Part of a small language model's weights.
Training: a variant of Muon for these matrices, 108M tokens, 3281 steps.
Each number is 200 + 20 x the weight over the matrix's rms, rounded and kept within 0 to 999. Layers, rows and columns count from 0.

# layer 5 attention query, 96x128, rms 0.193, rows 0-31, columns 0-63
197,152,207,246,147,152,195,174,217,155,233,189,193,187,232,169,170,216,188,301,212,185,170,150,192,260,160,194,202,229,204,166,206,195,178,208,154,172,204,229,220,213,186,207,171,189,263,207,236,141,200,230,243,207,205,213,184,235,180,175,179,168,215,190
205,239,190,198,188,191,213,208,194,204,163,223,208,197,201,214,195,170,185,195,214,225,213,207,203,171,222,187,203,209,184,197,214,161,205,201,198,199,193,187,201,213,202,210,215,198,181,182,195,202,214,196,203,176,194,221,206,187,229,206,204,197,196,215
199,205,144,205,201,210,191,183,232,181,224,204,221,233,167,189,169,203,192,209,212,210,202,200,171,195,170,228,199,205,200,213,186,213,189,219,218,188,234,209,221,188,183,187,182,187,213,223,212,160,185,218,209,222,193,184,209,216,174,164,183,158,186,207
190,230,205,208,189,209,224,207,198,195,193,200,190,171,196,182,195,191,156,185,229,179,202,208,196,195,200,183,206,195,201,181,205,203,216,193,182,191,195,194,209,183,240,246,211,194,183,186,203,236,204,184,160,193,199,241,188,181,190,205,203,219,198,181
197,230,220,193,186,198,209,230,178,176,184,205,217,212,174,198,203,163,191,186,174,223,233,186,202,179,199,221,187,195,200,214,206,178,213,191,193,179,199,192,205,209,215,179,190,234,199,200,176,213,202,200,165,199,202,171,190,199,215,221,239,215,200,212
213,172,208,208,202,183,224,184,197,189,195,194,200,199,193,154,188,166,209,188,217,206,192,201,176,221,212,174,222,203,231,240,223,189,176,224,204,208,204,233,183,216,183,187,205,189,203,197,173,185,209,189,203,172,216,184,209,179,188,194,189,204,202,201
195,214,202,218,188,196,190,204,214,189,212,223,198,206,227,232,188,193,195,222,178,227,197,190,209,194,211,181,216,195,221,209,222,207,231,236,194,189,178,198,197,216,188,178,195,225,203,184,217,208,210,194,208,206,159,195,224,183,231,159,184,177,209,207
184,183,179,181,217,208,180,188,198,188,175,228,235,190,223,195,215,226,205,216,189,174,214,165,182,236,212,225,171,210,155,183,201,205,216,177,201,193,223,208,220,201,189,186,200,216,216,217,204,202,217,228,238,196,200,178,263,203,184,174,190,229,197,152
207,214,209,171,233,198,198,214,185,230,179,199,208,199,194,168,213,210,213,178,224,255,208,187,217,172,191,182,208,217,219,210,213,202,181,200,184,182,189,203,182,184,192,186,186,200,212,186,210,204,189,204,184,169,191,169,216,185,182,196,198,203,205,217
218,236,211,211,201,189,195,204,166,242,200,227,213,205,186,199,211,206,209,158,226,184,182,217,199,176,194,210,221,236,175,180,198,161,223,238,187,192,211,198,190,169,218,188,202,207,193,224,167,214,218,216,218,221,194,205,175,158,188,209,240,238,225,177
182,203,200,178,166,206,207,203,188,209,207,224,196,208,188,230,198,218,208,185,226,203,202,164,219,210,225,226,191,188,193,191,184,229,192,222,200,220,188,210,214,203,210,201,234,207,197,197,226,210,202,195,130,183,199,177,222,177,218,191,202,216,188,191
225,202,200,204,215,232,209,202,213,175,191,209,210,184,158,176,190,208,203,188,253,159,188,210,212,196,217,195,188,207,223,181,228,206,232,182,226,231,205,165,212,188,214,192,214,207,179,216,187,226,200,176,197,186,216,234,231,157,190,186,220,211,205,225
205,190,203,161,191,149,198,158,151,221,215,209,220,166,203,194,217,192,206,225,204,165,219,245,139,175,204,177,194,174,210,194,197,162,188,211,204,193,189,222,152,203,168,181,193,210,205,227,185,183,212,212,220,156,188,209,206,200,194,181,190,174,195,217
198,204,198,189,202,195,176,194,176,223,197,176,197,220,240,211,209,189,163,197,197,213,194,211,224,167,214,165,195,179,186,175,186,192,194,220,210,206,187,171,173,171,230,219,225,224,201,201,145,212,211,195,204,217,226,172,211,220,197,196,235,182,206,182
195,243,217,206,229,218,208,183,204,189,199,230,214,221,202,215,224,190,170,182,220,195,209,203,186,210,228,211,236,222,204,195,184,210,220,138,182,206,162,185,228,195,212,182,190,194,188,224,229,211,211,186,201,207,173,181,203,196,238,187,202,183,173,211
228,227,204,204,192,182,203,168,186,172,202,199,211,195,231,248,213,193,184,192,174,228,189,202,214,167,211,185,190,189,199,209,197,198,218,180,229,196,185,206,207,186,203,185,213,179,206,199,223,188,209,203,224,218,224,257,173,199,199,185,211,192,185,188
199,205,195,193,209,217,210,222,209,215,195,189,193,200,190,215,203,185,210,177,210,200,211,204,178,191,200,211,212,190,213,214,187,221,207,196,224,214,199,187,184,186,212,190,194,209,192,189,192,202,203,199,187,191,198,185,204,169,181,198,216,199,183,211
205,238,193,191,202,206,197,213,207,178,206,182,216,195,151,200,199,163,194,159,222,204,201,223,212,165,203,205,231,195,202,212,190,188,215,190,209,195,191,196,212,181,232,207,180,220,184,202,204,240,208,189,174,202,184,191,196,231,226,233,219,201,201,204
218,191,197,223,176,198,206,198,191,200,193,212,193,189,193,172,219,200,192,189,225,235,202,190,192,195,197,183,216,222,185,204,210,174,216,228,196,200,206,186,194,190,227,215,171,198,192,215,190,185,214,204,211,172,178,197,194,215,186,225,195,176,224,219
229,204,195,218,190,194,199,202,189,186,216,172,200,211,192,204,212,208,211,209,180,168,193,196,186,173,198,222,191,228,191,176,197,222,192,203,208,214,204,208,187,229,205,220,216,192,229,145,199,188,181,207,186,196,227,201,172,182,211,195,187,221,198,196
205,220,170,189,225,182,215,218,189,160,218,214,212,182,169,208,192,213,247,193,180,197,201,202,199,172,197,217,209,208,205,209,220,170,204,193,179,206,197,194,159,211,205,236,218,181,191,221,186,221,203,191,180,218,210,191,206,202,233,194,195,232,208,245
211,211,203,221,224,181,189,191,198,193,201,216,205,198,224,245,205,182,198,210,190,198,179,188,191,229,203,203,205,203,212,184,212,183,202,194,169,238,183,192,225,251,181,183,195,234,213,169,194,178,192,202,154,183,210,199,244,202,193,202,184,184,180,221
218,207,189,203,220,206,206,216,215,155,182,178,200,195,201,184,204,170,171,198,206,184,216,191,221,204,193,184,216,227,183,180,180,212,224,203,236,200,180,219,172,237,238,196,193,198,173,200,212,205,235,185,196,203,190,208,190,236,198,200,234,203,184,185
187,217,233,219,175,185,220,180,210,170,225,212,219,182,204,188,199,192,196,218,222,183,211,195,187,154,209,218,183,211,233,215,191,222,193,181,207,197,177,218,181,240,184,195,157,188,229,190,197,206,257,207,212,251,207,175,191,208,231,209,220,182,186,200
194,196,207,180,178,196,204,207,227,210,183,165,196,232,240,214,172,192,249,215,260,242,224,182,177,222,192,200,199,191,201,201,203,218,197,228,173,189,197,169,236,187,225,195,190,193,199,189,198,224,196,192,206,191,197,168,222,180,207,209,226,220,204,236
217,183,197,177,250,208,237,226,198,182,191,220,218,207,235,238,196,239,226,221,210,201,173,218,193,188,210,166,199,170,240,191,221,194,185,161,194,198,163,210,203,206,163,215,216,205,200,204,190,219,192,189,191,242,184,187,249,182,188,195,220,193,198,180
203,200,205,244,201,189,169,167,198,208,242,188,197,195,183,210,172,222,189,216,199,198,163,193,188,172,179,218,213,214,207,202,213,168,190,207,203,218,178,223,176,187,189,178,186,188,225,205,209,176,215,216,223,206,209,207,235,229,179,220,199,181,207,188
181,225,224,217,176,203,199,195,157,232,206,177,217,234,190,200,228,214,201,213,184,170,215,201,209,161,185,225,196,248,229,198,242,198,185,228,195,219,168,200,178,237,215,254,196,211,197,207,182,213,214,211,203,198,252,202,193,188,195,173,197,177,212,216
197,210,251,165,198,206,221,201,181,181,197,203,241,208,163,204,199,237,199,172,214,221,179,203,213,193,177,229,199,192,204,180,195,213,209,211,174,212,210,166,186,182,217,221,175,230,203,165,188,176,208,201,197,196,164,181,194,189,211,199,197,206,225,191
236,165,225,209,155,207,224,171,204,166,190,188,194,194,197,182,211,200,219,218,196,176,185,198,224,202,217,193,207,210,221,206,209,224,167,231,221,236,227,196,224,199,152,202,214,183,199,196,200,199,169,199,189,212,196,212,185,152,209,211,181,204,178,215
192,202,227,175,209,205,189,185,171,188,214,186,210,189,176,215,174,192,198,168,168,240,184,218,186,199,189,204,202,182,160,198,178,218,211,151,217,219,244,251,173,198,189,187,208,183,217,193,217,226,221,215,190,203,195,202,221,192,195,231,188,207,185,183
192,183,155,216,169,177,199,213,191,205,209,139,206,179,215,189,222,219,220,203,213,241,173,233,204,204,215,219,236,189,196,209,220,204,155,206,214,170,180,229,171,220,196,221,184,201,188,248,181,211,218,151,162,220,181,247,178,180,170,208,204,205,218,193
# layer 5 attention key, 96x128, rms 0.204, rows 0-31, columns 0-63
211,166,183,221,152,164,207,207,210,185,222,182,184,184,230,181,210,218,219,233,201,181,195,198,164,209,188,202,202,197,205,193,187,203,189,203,218,171,189,219,216,210,177,201,202,206,205,210,215,189,220,203,206,253,210,189,161,226,198,194,168,198,225,186
178,182,182,153,202,196,188,254,230,166,220,213,176,203,220,203,210,215,181,184,173,211,210,202,197,225,186,216,204,204,187,204,209,252,190,190,202,194,174,207,218,210,228,177,195,175,227,215,175,206,197,206,185,203,199,184,181,191,210,188,209,185,204,211
202,196,194,219,202,201,181,213,213,186,191,184,198,194,216,200,199,207,214,240,172,188,191,199,194,201,190,223,212,204,191,233,212,202,206,201,205,179,215,215,195,164,185,202,193,185,229,200,218,189,206,238,174,216,226,186,183,213,216,195,182,207,204,181
189,231,207,194,179,188,189,234,199,214,189,177,208,231,184,182,171,199,187,196,216,193,166,178,156,195,190,200,207,180,195,198,201,183,198,226,189,222,196,240,182,222,204,178,187,184,191,208,214,200,183,193,201,195,166,185,227,211,178,238,227,197,195,183
183,193,192,177,188,204,194,207,181,202,228,189,189,197,165,189,200,202,197,202,198,183,185,191,215,199,195,204,208,187,201,173,203,178,207,200,198,235,202,219,217,210,224,210,202,214,194,198,172,206,184,203,228,211,181,209,170,191,261,187,192,200,185,188
174,172,189,228,211,204,217,209,193,230,194,191,244,230,207,212,182,197,188,214,187,218,163,214,197,216,148,215,227,195,205,208,190,222,216,172,158,212,193,209,198,188,204,226,210,206,213,200,195,198,196,199,223,186,169,183,218,217,210,200,179,193,212,177
179,206,217,181,199,200,175,190,179,170,208,196,189,197,218,229,204,189,170,209,211,192,211,187,203,208,171,214,187,215,185,191,197,203,205,204,201,208,193,252,196,213,220,240,247,164,209,191,193,195,189,223,189,200,202,199,190,191,194,191,182,205,196,222
202,168,192,219,177,223,210,212,192,190,224,180,192,169,221,182,199,195,196,202,177,215,192,174,221,174,190,178,204,189,232,214,187,184,198,194,199,203,215,199,205,200,226,204,208,210,181,198,204,179,209,210,207,211,209,223,170,237,179,207,221,198,197,194
271,205,207,209,189,189,195,200,171,216,214,189,195,218,187,172,195,175,214,209,208,211,185,238,194,217,180,212,213,181,190,229,196,218,198,173,217,205,205,149,248,202,204,234,185,193,243,214,185,161,190,237,210,213,181,211,221,199,185,202,240,199,187,214
179,162,210,177,169,207,156,197,180,219,207,185,163,196,203,199,202,203,207,200,150,202,185,179,176,185,209,221,225,206,193,176,200,243,225,199,201,204,174,194,184,234,209,213,215,221,197,206,181,185,200,179,187,201,169,205,220,173,215,206,207,220,192,194
218,183,218,223,194,227,204,196,220,188,193,190,202,176,228,181,177,215,192,210,204,222,179,158,160,155,191,203,178,204,192,211,207,202,167,196,188,180,207,221,194,222,216,197,218,224,219,201,206,202,206,219,199,249,172,182,207,170,205,194,185,176,234,193
187,188,201,218,188,186,221,180,222,217,195,199,181,184,210,176,208,204,196,216,195,185,185,197,178,197,202,219,178,173,211,228,186,207,208,178,178,229,191,201,173,206,197,198,199,197,235,209,221,195,197,225,184,218,192,179,188,174,192,197,167,202,192,219
222,196,186,201,200,217,199,239,174,211,239,204,195,211,196,194,194,198,227,207,191,212,199,178,228,204,216,209,199,238,204,192,217,216,194,188,164,182,181,161,203,226,227,206,206,186,197,199,155,181,166,192,164,228,221,206,190,208,191,205,212,180,218,232
238,167,199,218,188,202,179,206,222,156,222,210,193,186,232,220,202,173,247,216,229,183,201,171,229,234,194,205,195,199,189,187,201,211,213,237,189,193,213,176,198,209,160,203,203,199,188,229,214,196,208,213,188,245,184,200,190,234,223,202,151,177,225,246
194,217,192,215,202,182,197,207,205,175,215,180,209,215,211,205,178,184,219,208,206,236,208,200,172,196,238,235,180,195,197,198,181,198,212,171,219,244,224,223,192,186,184,174,188,191,228,215,205,195,200,216,203,208,243,216,202,153,222,203,181,212,204,174
168,223,221,204,207,162,218,205,194,204,191,217,210,212,203,216,205,195,195,196,222,203,220,215,219,203,204,222,185,215,197,146,163,206,204,206,212,189,188,214,205,213,161,204,181,186,193,229,204,189,191,178,164,200,216,215,184,162,202,201,226,225,188,196
225,191,164,219,170,191,213,191,196,202,204,186,174,181,203,197,203,199,191,229,215,193,192,192,167,206,197,180,186,196,201,202,192,194,191,215,225,210,173,219,169,208,152,191,194,213,222,220,197,171,232,214,217,214,168,194,200,200,222,177,163,165,223,215
191,195,223,173,200,219,211,187,215,233,179,223,211,212,197,224,195,213,192,199,242,182,209,215,238,181,221,204,195,195,189,200,209,205,196,221,200,216,188,222,210,214,203,220,197,217,178,185,196,218,188,180,189,183,205,205,190,179,218,201,217,203,183,228
198,189,210,209,188,188,222,198,225,186,180,178,203,160,205,232,194,205,198,205,200,178,209,170,210,209,215,219,191,183,189,212,193,219,212,184,193,202,214,204,199,204,193,216,178,212,204,192,207,226,211,190,185,232,183,175,168,202,213,214,206,221,197,227
207,202,188,216,231,218,190,188,204,174,219,182,191,195,203,212,215,210,200,195,188,195,175,193,215,196,173,164,212,235,204,186,208,179,184,210,172,203,211,205,214,210,208,237,215,204,195,184,212,187,164,189,198,225,177,187,180,191,209,201,217,213,207,211
221,151,175,179,233,205,214,201,205,206,221,186,174,237,204,226,217,201,183,200,199,186,171,187,183,238,201,202,212,203,224,205,241,210,164,201,217,186,198,195,228,190,222,202,219,201,212,225,179,172,178,192,189,208,188,228,197,157,195,194,223,165,199,220
171,178,209,202,187,225,192,203,209,214,245,160,205,205,199,200,245,173,197,207,219,200,197,210,192,224,220,183,249,169,227,219,221,149,206,212,197,199,219,212,190,217,203,180,179,176,180,216,206,200,167,230,196,214,199,216,227,153,225,216,208,163,206,205
188,239,221,227,202,200,186,205,200,215,219,213,171,179,218,207,228,222,173,187,234,209,215,240,232,184,209,219,209,174,191,174,202,187,224,220,217,217,183,202,199,213,212,191,177,214,203,187,184,166,178,215,186,200,215,212,172,223,216,209,203,220,196,167
211,198,197,195,224,189,208,158,225,200,191,165,185,207,205,190,178,199,265,201,201,188,186,215,217,207,216,176,190,190,191,216,185,230,188,218,191,234,185,216,195,203,176,196,207,193,252,165,164,209,182,208,193,187,177,246,193,168,226,200,193,204,170,176
219,210,184,178,195,167,190,180,198,181,213,211,210,208,187,202,190,203,185,212,215,197,192,196,213,190,185,194,187,192,161,219,181,206,186,219,169,184,193,217,213,205,206,192,199,188,205,188,196,224,237,191,226,169,183,216,225,210,215,181,179,182,194,180
222,193,205,190,176,184,198,231,200,208,243,171,205,188,247,200,181,187,178,203,241,171,233,204,217,258,210,171,213,212,195,196,163,216,228,191,187,197,184,206,199,177,219,214,176,191,197,194,174,206,230,198,205,174,209,199,199,199,179,186,185,233,176,211
199,179,193,210,208,224,178,208,215,221,204,210,177,194,194,239,204,200,211,189,184,209,167,227,186,194,241,196,178,200,207,237,178,235,199,161,220,203,197,223,198,195,208,176,239,193,191,215,186,189,167,191,184,214,188,220,189,159,213,185,182,201,196,246
231,194,185,219,175,199,211,147,195,167,205,179,223,174,222,231,234,226,220,229,187,199,184,194,260,232,211,176,186,211,190,162,209,190,201,190,180,203,248,193,174,171,170,201,207,189,202,189,210,213,194,213,185,216,214,199,212,198,188,204,183,163,210,211
195,206,181,195,252,181,241,192,172,168,205,179,216,181,199,180,222,179,168,221,190,154,207,164,191,198,221,189,201,211,199,189,218,187,208,186,190,219,196,179,217,213,203,220,204,194,228,218,218,204,161,194,176,249,168,215,194,212,217,166,196,231,208,205
209,159,176,176,222,218,228,229,201,191,180,234,194,229,199,192,176,202,194,228,184,196,179,189,203,209,199,202,201,186,175,187,216,194,188,201,189,203,200,186,192,211,209,198,218,186,183,191,202,221,197,192,223,237,186,203,216,139,170,240,154,222,176,199
192,167,183,231,215,249,216,187,215,226,206,239,168,205,200,214,173,247,182,232,182,217,224,218,196,194,175,179,198,231,201,202,218,221,176,200,211,177,246,205,196,212,218,227,237,207,165,198,186,222,188,179,215,227,220,211,194,220,210,202,210,202,226,253
216,204,163,174,223,182,219,182,187,206,229,176,215,223,190,192,202,225,192,189,223,183,208,167,208,201,205,207,211,185,171,164,228,225,188,212,213,210,211,172,200,206,231,200,199,232,197,198,185,211,175,228,212,196,199,201,187,208,180,201,187,203,152,148
# layer 5 attention value, 96x128, rms 0.233, rows 0-22, columns 0-63
199,218,236,200,237,195,188,193,193,170,154,205,208,195,202,219,233,218,199,165,220,210,188,189,189,240,210,215,222,154,182,183,204,230,194,200,199,125,221,193,203,181,209,180,219,222,208,220,190,167,206,240,207,182,215,206,215,166,228,213,218,188,174,176
170,196,174,181,196,221,188,215,194,183,221,201,201,183,194,193,170,175,186,193,189,201,180,213,211,225,220,165,199,193,220,201,210,189,222,186,209,217,196,173,236,210,205,172,198,204,214,226,184,198,177,198,218,192,207,206,172,188,172,186,201,234,192,222
174,205,220,210,222,178,218,155,209,211,229,210,220,170,191,219,187,176,185,218,203,233,206,214,187,183,208,174,211,205,161,168,175,189,177,213,190,237,155,180,193,178,188,164,203,201,186,229,202,217,232,185,206,175,218,191,139,181,209,220,214,238,188,215
237,186,199,179,194,197,173,187,193,234,202,194,193,193,175,209,219,214,199,194,234,191,235,209,181,219,208,198,217,185,210,166,241,213,227,186,187,219,185,186,155,219,171,174,228,205,215,183,189,189,215,181,207,248,213,195,191,175,175,174,185,193,191,178
220,182,201,181,204,194,219,194,217,194,222,196,215,176,239,187,184,197,194,188,181,212,192,210,202,190,225,260,189,214,212,177,164,183,156,206,233,155,179,186,204,197,169,214,199,168,163,160,205,185,243,159,209,192,205,152,231,190,251,220,214,208,202,173
201,233,173,192,217,169,223,193,226,160,200,173,194,222,208,188,219,188,211,166,198,201,190,198,206,229,185,198,183,192,166,200,188,229,222,244,210,182,171,171,171,221,202,228,176,224,179,220,167,175,186,200,216,188,204,199,197,190,218,189,177,203,195,223
205,195,191,222,195,192,175,207,198,212,164,224,221,237,224,217,199,187,193,207,203,151,181,193,209,202,204,209,201,199,199,167,242,192,221,183,214,224,170,201,177,189,200,216,206,168,208,208,222,192,181,204,235,168,196,208,195,168,171,199,216,197,187,219
185,221,206,177,181,211,194,222,197,213,184,199,210,154,171,180,202,176,198,183,196,164,167,237,205,178,233,198,196,192,171,190,212,168,238,185,192,191,194,172,184,202,200,198,203,168,214,189,221,214,164,210,200,203,220,200,199,205,193,177,192,208,235,220
195,212,198,210,206,217,184,223,156,165,203,219,162,187,181,225,199,193,233,212,192,186,169,194,166,223,235,244,191,176,198,230,228,212,171,177,165,192,218,198,195,182,203,191,186,238,214,173,162,252,189,207,169,214,194,208,215,193,213,173,211,215,193,206
231,212,245,215,193,199,197,159,264,194,179,198,232,209,210,182,211,204,182,185,167,172,211,152,175,200,176,159,201,210,201,206,200,166,222,184,208,217,173,197,230,197,155,199,229,214,157,196,221,231,191,225,185,204,218,197,162,186,229,176,190,160,192,223
193,230,207,144,175,203,236,211,184,213,197,194,173,158,228,162,203,188,201,209,209,168,195,226,189,177,133,184,176,254,164,242,152,169,185,165,198,176,192,171,171,218,192,204,196,213,157,208,213,206,203,224,215,209,214,183,222,190,205,185,159,193,209,184
205,186,164,184,193,220,201,199,189,196,168,207,212,198,198,186,211,225,226,197,175,190,246,210,224,177,237,198,201,213,220,184,216,242,208,203,230,216,212,238,168,189,192,215,175,177,209,201,207,136,171,191,211,207,159,187,198,201,221,218,207,187,190,178
170,172,209,221,209,207,229,195,176,216,210,159,220,229,203,214,201,176,159,241,194,211,210,239,190,181,229,222,198,198,194,215,178,223,192,207,187,201,200,206,231,182,190,225,214,188,224,193,227,214,194,207,181,169,171,168,193,212,186,192,237,230,173,206
201,207,184,185,161,209,151,211,187,229,143,226,218,198,236,215,236,234,202,185,173,145,221,195,240,217,207,171,176,218,209,194,207,202,218,191,157,183,186,207,173,213,211,229,187,177,198,178,264,164,217,226,214,217,206,185,212,203,188,220,181,157,199,233
242,225,139,219,215,183,195,206,155,213,185,207,134,201,176,189,250,212,189,186,247,197,223,175,184,219,170,170,209,185,157,230,183,193,223,178,175,220,218,253,138,221,177,208,176,223,215,195,217,198,155,209,233,237,235,210,210,193,221,183,212,206,181,198
183,199,208,197,191,202,216,179,183,267,200,162,199,214,181,183,231,167,195,209,200,167,185,233,176,215,237,233,222,202,152,221,176,171,159,214,247,192,174,222,221,177,194,214,174,197,206,208,215,176,174,208,190,207,222,177,241,210,226,201,230,226,214,204
216,187,235,205,208,188,177,204,207,229,213,192,225,179,196,176,223,210,195,218,207,228,233,207,189,208,193,219,236,208,175,200,247,210,194,187,168,214,206,217,196,204,196,213,222,196,205,216,178,205,203,184,206,198,183,173,188,175,189,195,178,195,216,198
215,189,177,192,181,203,227,241,183,195,208,171,209,167,167,200,221,209,238,190,224,214,174,210,195,178,179,200,166,216,184,232,228,211,272,205,195,191,218,221,199,190,201,214,199,163,214,179,197,250,198,207,234,209,241,162,236,222,201,199,189,159,211,205
185,207,183,227,220,181,182,200,174,178,197,231,213,213,199,206,220,192,213,171,190,196,168,202,193,179,221,246,194,193,190,176,194,220,210,222,178,168,242,178,190,149,221,173,227,190,226,203,214,187,239,240,195,191,197,191,230,200,181,243,203,227,251,226
192,201,204,231,174,204,196,232,192,219,175,200,194,260,209,210,222,167,206,160,194,193,205,189,196,189,215,224,191,195,184,197,171,224,194,214,203,190,199,202,178,176,196,215,237,199,202,196,212,216,186,186,204,193,201,205,219,204,190,208,202,166,182,205
204,225,156,170,213,207,199,239,188,214,238,220,202,218,215,216,192,195,194,203,224,174,209,236,181,206,200,183,191,183,197,234,206,223,197,210,210,160,195,187,166,232,186,186,215,181,174,193,203,165,189,218,198,168,197,215,197,212,212,234,177,203,177,223
171,194,234,203,173,185,205,161,190,201,196,189,200,168,184,208,182,206,210,161,190,228,216,197,239,189,220,204,204,194,229,187,220,161,213,234,220,201,202,191,245,213,194,202,201,196,168,193,203,155,177,178,199,200,202,185,204,212,181,214,191,176,202,217
232,178,176,181,165,171,233,240,220,205,243,193,135,209,200,192,203,189,203,201,204,208,190,197,170,157,190,202,163,232,205,214,169,189,218,232,186,203,206,219,214,222,227,214,190,209,178,217,206,234,214,149,249,185,184,210,193,243,220,168,201,236,194,198
# layer 5 attention output (transposed), 96x128, rms 0.49, rows 0-21, columns 0-63
258,245,190,241,211,176,237,251,206,230,240,172,163,186,220,212,184,184,220,227,192,235,188,204,190,181,208,145,235,160,197,194,204,223,207,147,210,186,189,190,192,188,222,208,210,160,164,166,257,191,256,190,179,224,230,231,161,142,239,211,212,194,214,179
187,180,224,205,162,210,220,197,198,184,206,236,202,196,212,180,191,197,218,197,200,202,233,233,194,201,196,165,241,243,169,180,193,211,174,216,165,144,192,185,204,172,196,164,172,182,198,227,184,183,203,180,196,199,234,207,199,216,180,189,227,224,232,214
152,221,168,207,166,226,198,204,173,180,181,186,209,201,196,187,202,185,248,201,178,199,171,210,166,223,183,199,198,194,133,167,184,260,196,206,227,243,173,221,212,204,224,164,194,210,226,198,217,213,222,186,212,187,199,210,208,233,203,253,231,212,170,186
175,176,208,204,194,193,169,196,183,242,199,196,215,199,186,230,178,163,206,197,181,152,229,200,191,217,207,202,175,237,184,191,186,198,206,208,212,211,243,193,197,201,165,159,183,166,192,189,166,171,238,219,212,221,192,242,213,251,199,200,202,234,218,146
197,212,225,225,198,154,225,205,185,160,208,162,196,185,184,156,206,257,197,213,142,207,113,170,215,219,192,231,240,192,198,209,199,181,224,142,172,217,207,194,164,211,228,198,158,204,229,198,251,219,176,227,216,207,170,205,196,179,194,210,206,166,228,175
218,207,169,234,216,173,244,227,150,150,219,184,178,212,197,188,243,188,155,183,208,205,212,209,216,189,193,157,230,229,204,170,199,228,222,194,191,217,229,226,180,212,243,238,183,198,161,213,206,205,249,188,152,202,211,219,206,187,196,197,202,240,246,195
230,197,130,197,207,190,208,172,211,242,189,212,207,225,200,190,170,229,206,193,245,209,231,236,194,152,215,175,184,199,162,185,187,201,209,207,177,188,225,242,196,195,180,180,182,190,205,203,196,183,189,205,172,197,197,218,186,243,186,186,167,178,216,206
173,200,232,194,192,199,126,181,180,259,229,214,215,198,198,211,213,212,174,198,217,147,206,185,183,213,178,193,123,241,155,164,219,236,198,201,157,184,218,215,235,195,225,210,197,200,209,211,181,195,218,176,207,248,221,213,201,232,220,211,195,219,202,169
166,190,246,240,175,221,174,214,217,263,257,184,208,205,210,195,208,177,186,181,195,201,179,197,208,223,224,236,157,229,228,222,190,212,211,179,202,173,251,156,188,196,216,207,241,204,178,170,165,216,169,198,234,170,240,190,169,147,225,190,227,196,163,207
226,207,212,198,205,175,249,209,194,222,158,206,159,143,213,210,255,219,188,203,191,203,220,203,191,194,229,209,239,192,239,189,206,215,185,185,222,218,156,221,221,179,170,185,186,229,213,211,200,203,210,208,189,226,211,188,230,176,207,217,201,207,190,235
236,197,206,161,191,133,172,211,190,154,198,180,219,183,167,227,266,233,193,228,193,138,190,202,192,195,213,201,184,174,246,155,171,233,224,221,216,208,186,213,179,161,224,202,173,205,219,244,213,193,246,223,189,203,178,201,170,232,218,174,221,198,198,156
218,190,193,235,190,220,170,201,185,170,204,194,191,189,185,186,166,195,213,185,158,208,174,189,211,192,190,182,135,224,184,245,222,183,224,210,155,209,261,207,232,208,167,237,229,173,210,196,168,186,208,232,217,216,162,220,219,175,180,183,189,230,239,175
207,174,164,170,152,207,134,174,203,223,137,177,191,205,210,221,207,212,220,203,204,270,219,197,175,231,205,214,212,158,179,250,192,198,160,220,203,147,149,231,238,206,248,231,209,223,170,191,194,211,174,167,204,206,174,163,206,194,187,198,214,178,170,229
230,175,169,179,206,173,179,185,193,226,180,191,189,218,211,194,159,218,180,199,219,179,191,207,166,170,226,197,143,167,209,213,226,188,191,207,176,229,191,218,225,194,203,254,189,194,244,206,169,177,196,257,202,238,210,194,235,236,214,191,135,173,202,166
223,183,186,174,243,197,162,251,219,198,246,232,171,228,182,211,207,172,198,181,181,173,241,178,180,188,211,183,192,180,197,215,208,185,169,213,182,256,239,212,194,188,177,201,255,193,203,227,230,179,230,186,203,186,232,173,210,244,192,186,207,218,220,181
207,176,238,178,170,237,157,175,205,204,231,146,180,185,174,179,233,251,196,222,219,180,196,147,194,188,193,196,232,185,207,207,215,220,206,203,190,170,166,251,209,204,220,208,241,240,178,226,190,245,186,150,200,231,241,199,163,164,190,226,186,199,189,179
195,203,185,182,220,210,205,184,196,200,190,176,185,181,202,239,191,167,210,175,150,187,197,208,190,213,228,209,188,180,230,207,186,211,200,185,261,228,178,190,198,196,142,152,203,221,191,195,152,211,209,250,240,191,174,244,181,158,205,226,199,176,161,173
192,191,156,205,206,215,190,187,177,178,207,235,228,220,196,197,227,183,217,216,185,172,198,194,185,210,218,147,185,237,245,214,221,196,228,205,154,169,162,152,215,187,248,203,193,207,223,227,223,232,224,213,172,209,146,185,167,241,217,169,171,195,170,181
198,214,208,199,188,198,189,210,187,256,196,181,203,223,194,185,148,218,201,219,245,199,169,179,173,235,194,201,199,186,191,201,187,209,212,200,174,173,216,166,209,227,254,247,169,202,221,192,211,184,225,187,219,202,203,199,134,186,206,234,212,157,159,166
238,217,203,223,225,188,183,225,161,220,178,179,187,232,188,208,234,201,178,166,215,248,220,239,231,173,242,185,182,218,215,201,223,184,207,180,194,190,184,231,226,214,221,224,172,176,179,194,187,184,175,188,213,181,198,215,192,190,188,200,204,192,205,213
220,230,135,192,200,183,185,209,180,193,188,178,204,223,220,223,206,186,203,219,198,220,191,182,164,201,201,203,165,190,227,184,185,193,174,201,210,193,205,191,187,211,198,221,195,186,220,199,178,204,259,206,190,182,154,215,204,196,225,195,222,186,285,191
173,187,260,218,200,238,239,197,187,162,179,243,193,157,204,173,207,232,186,227,175,216,165,201,189,159,173,182,194,227,167,197,239,185,155,188,193,246,183,201,192,195,217,198,200,158,213,193,191,234,229,238,197,215,206,179,230,197,196,220,177,208,175,205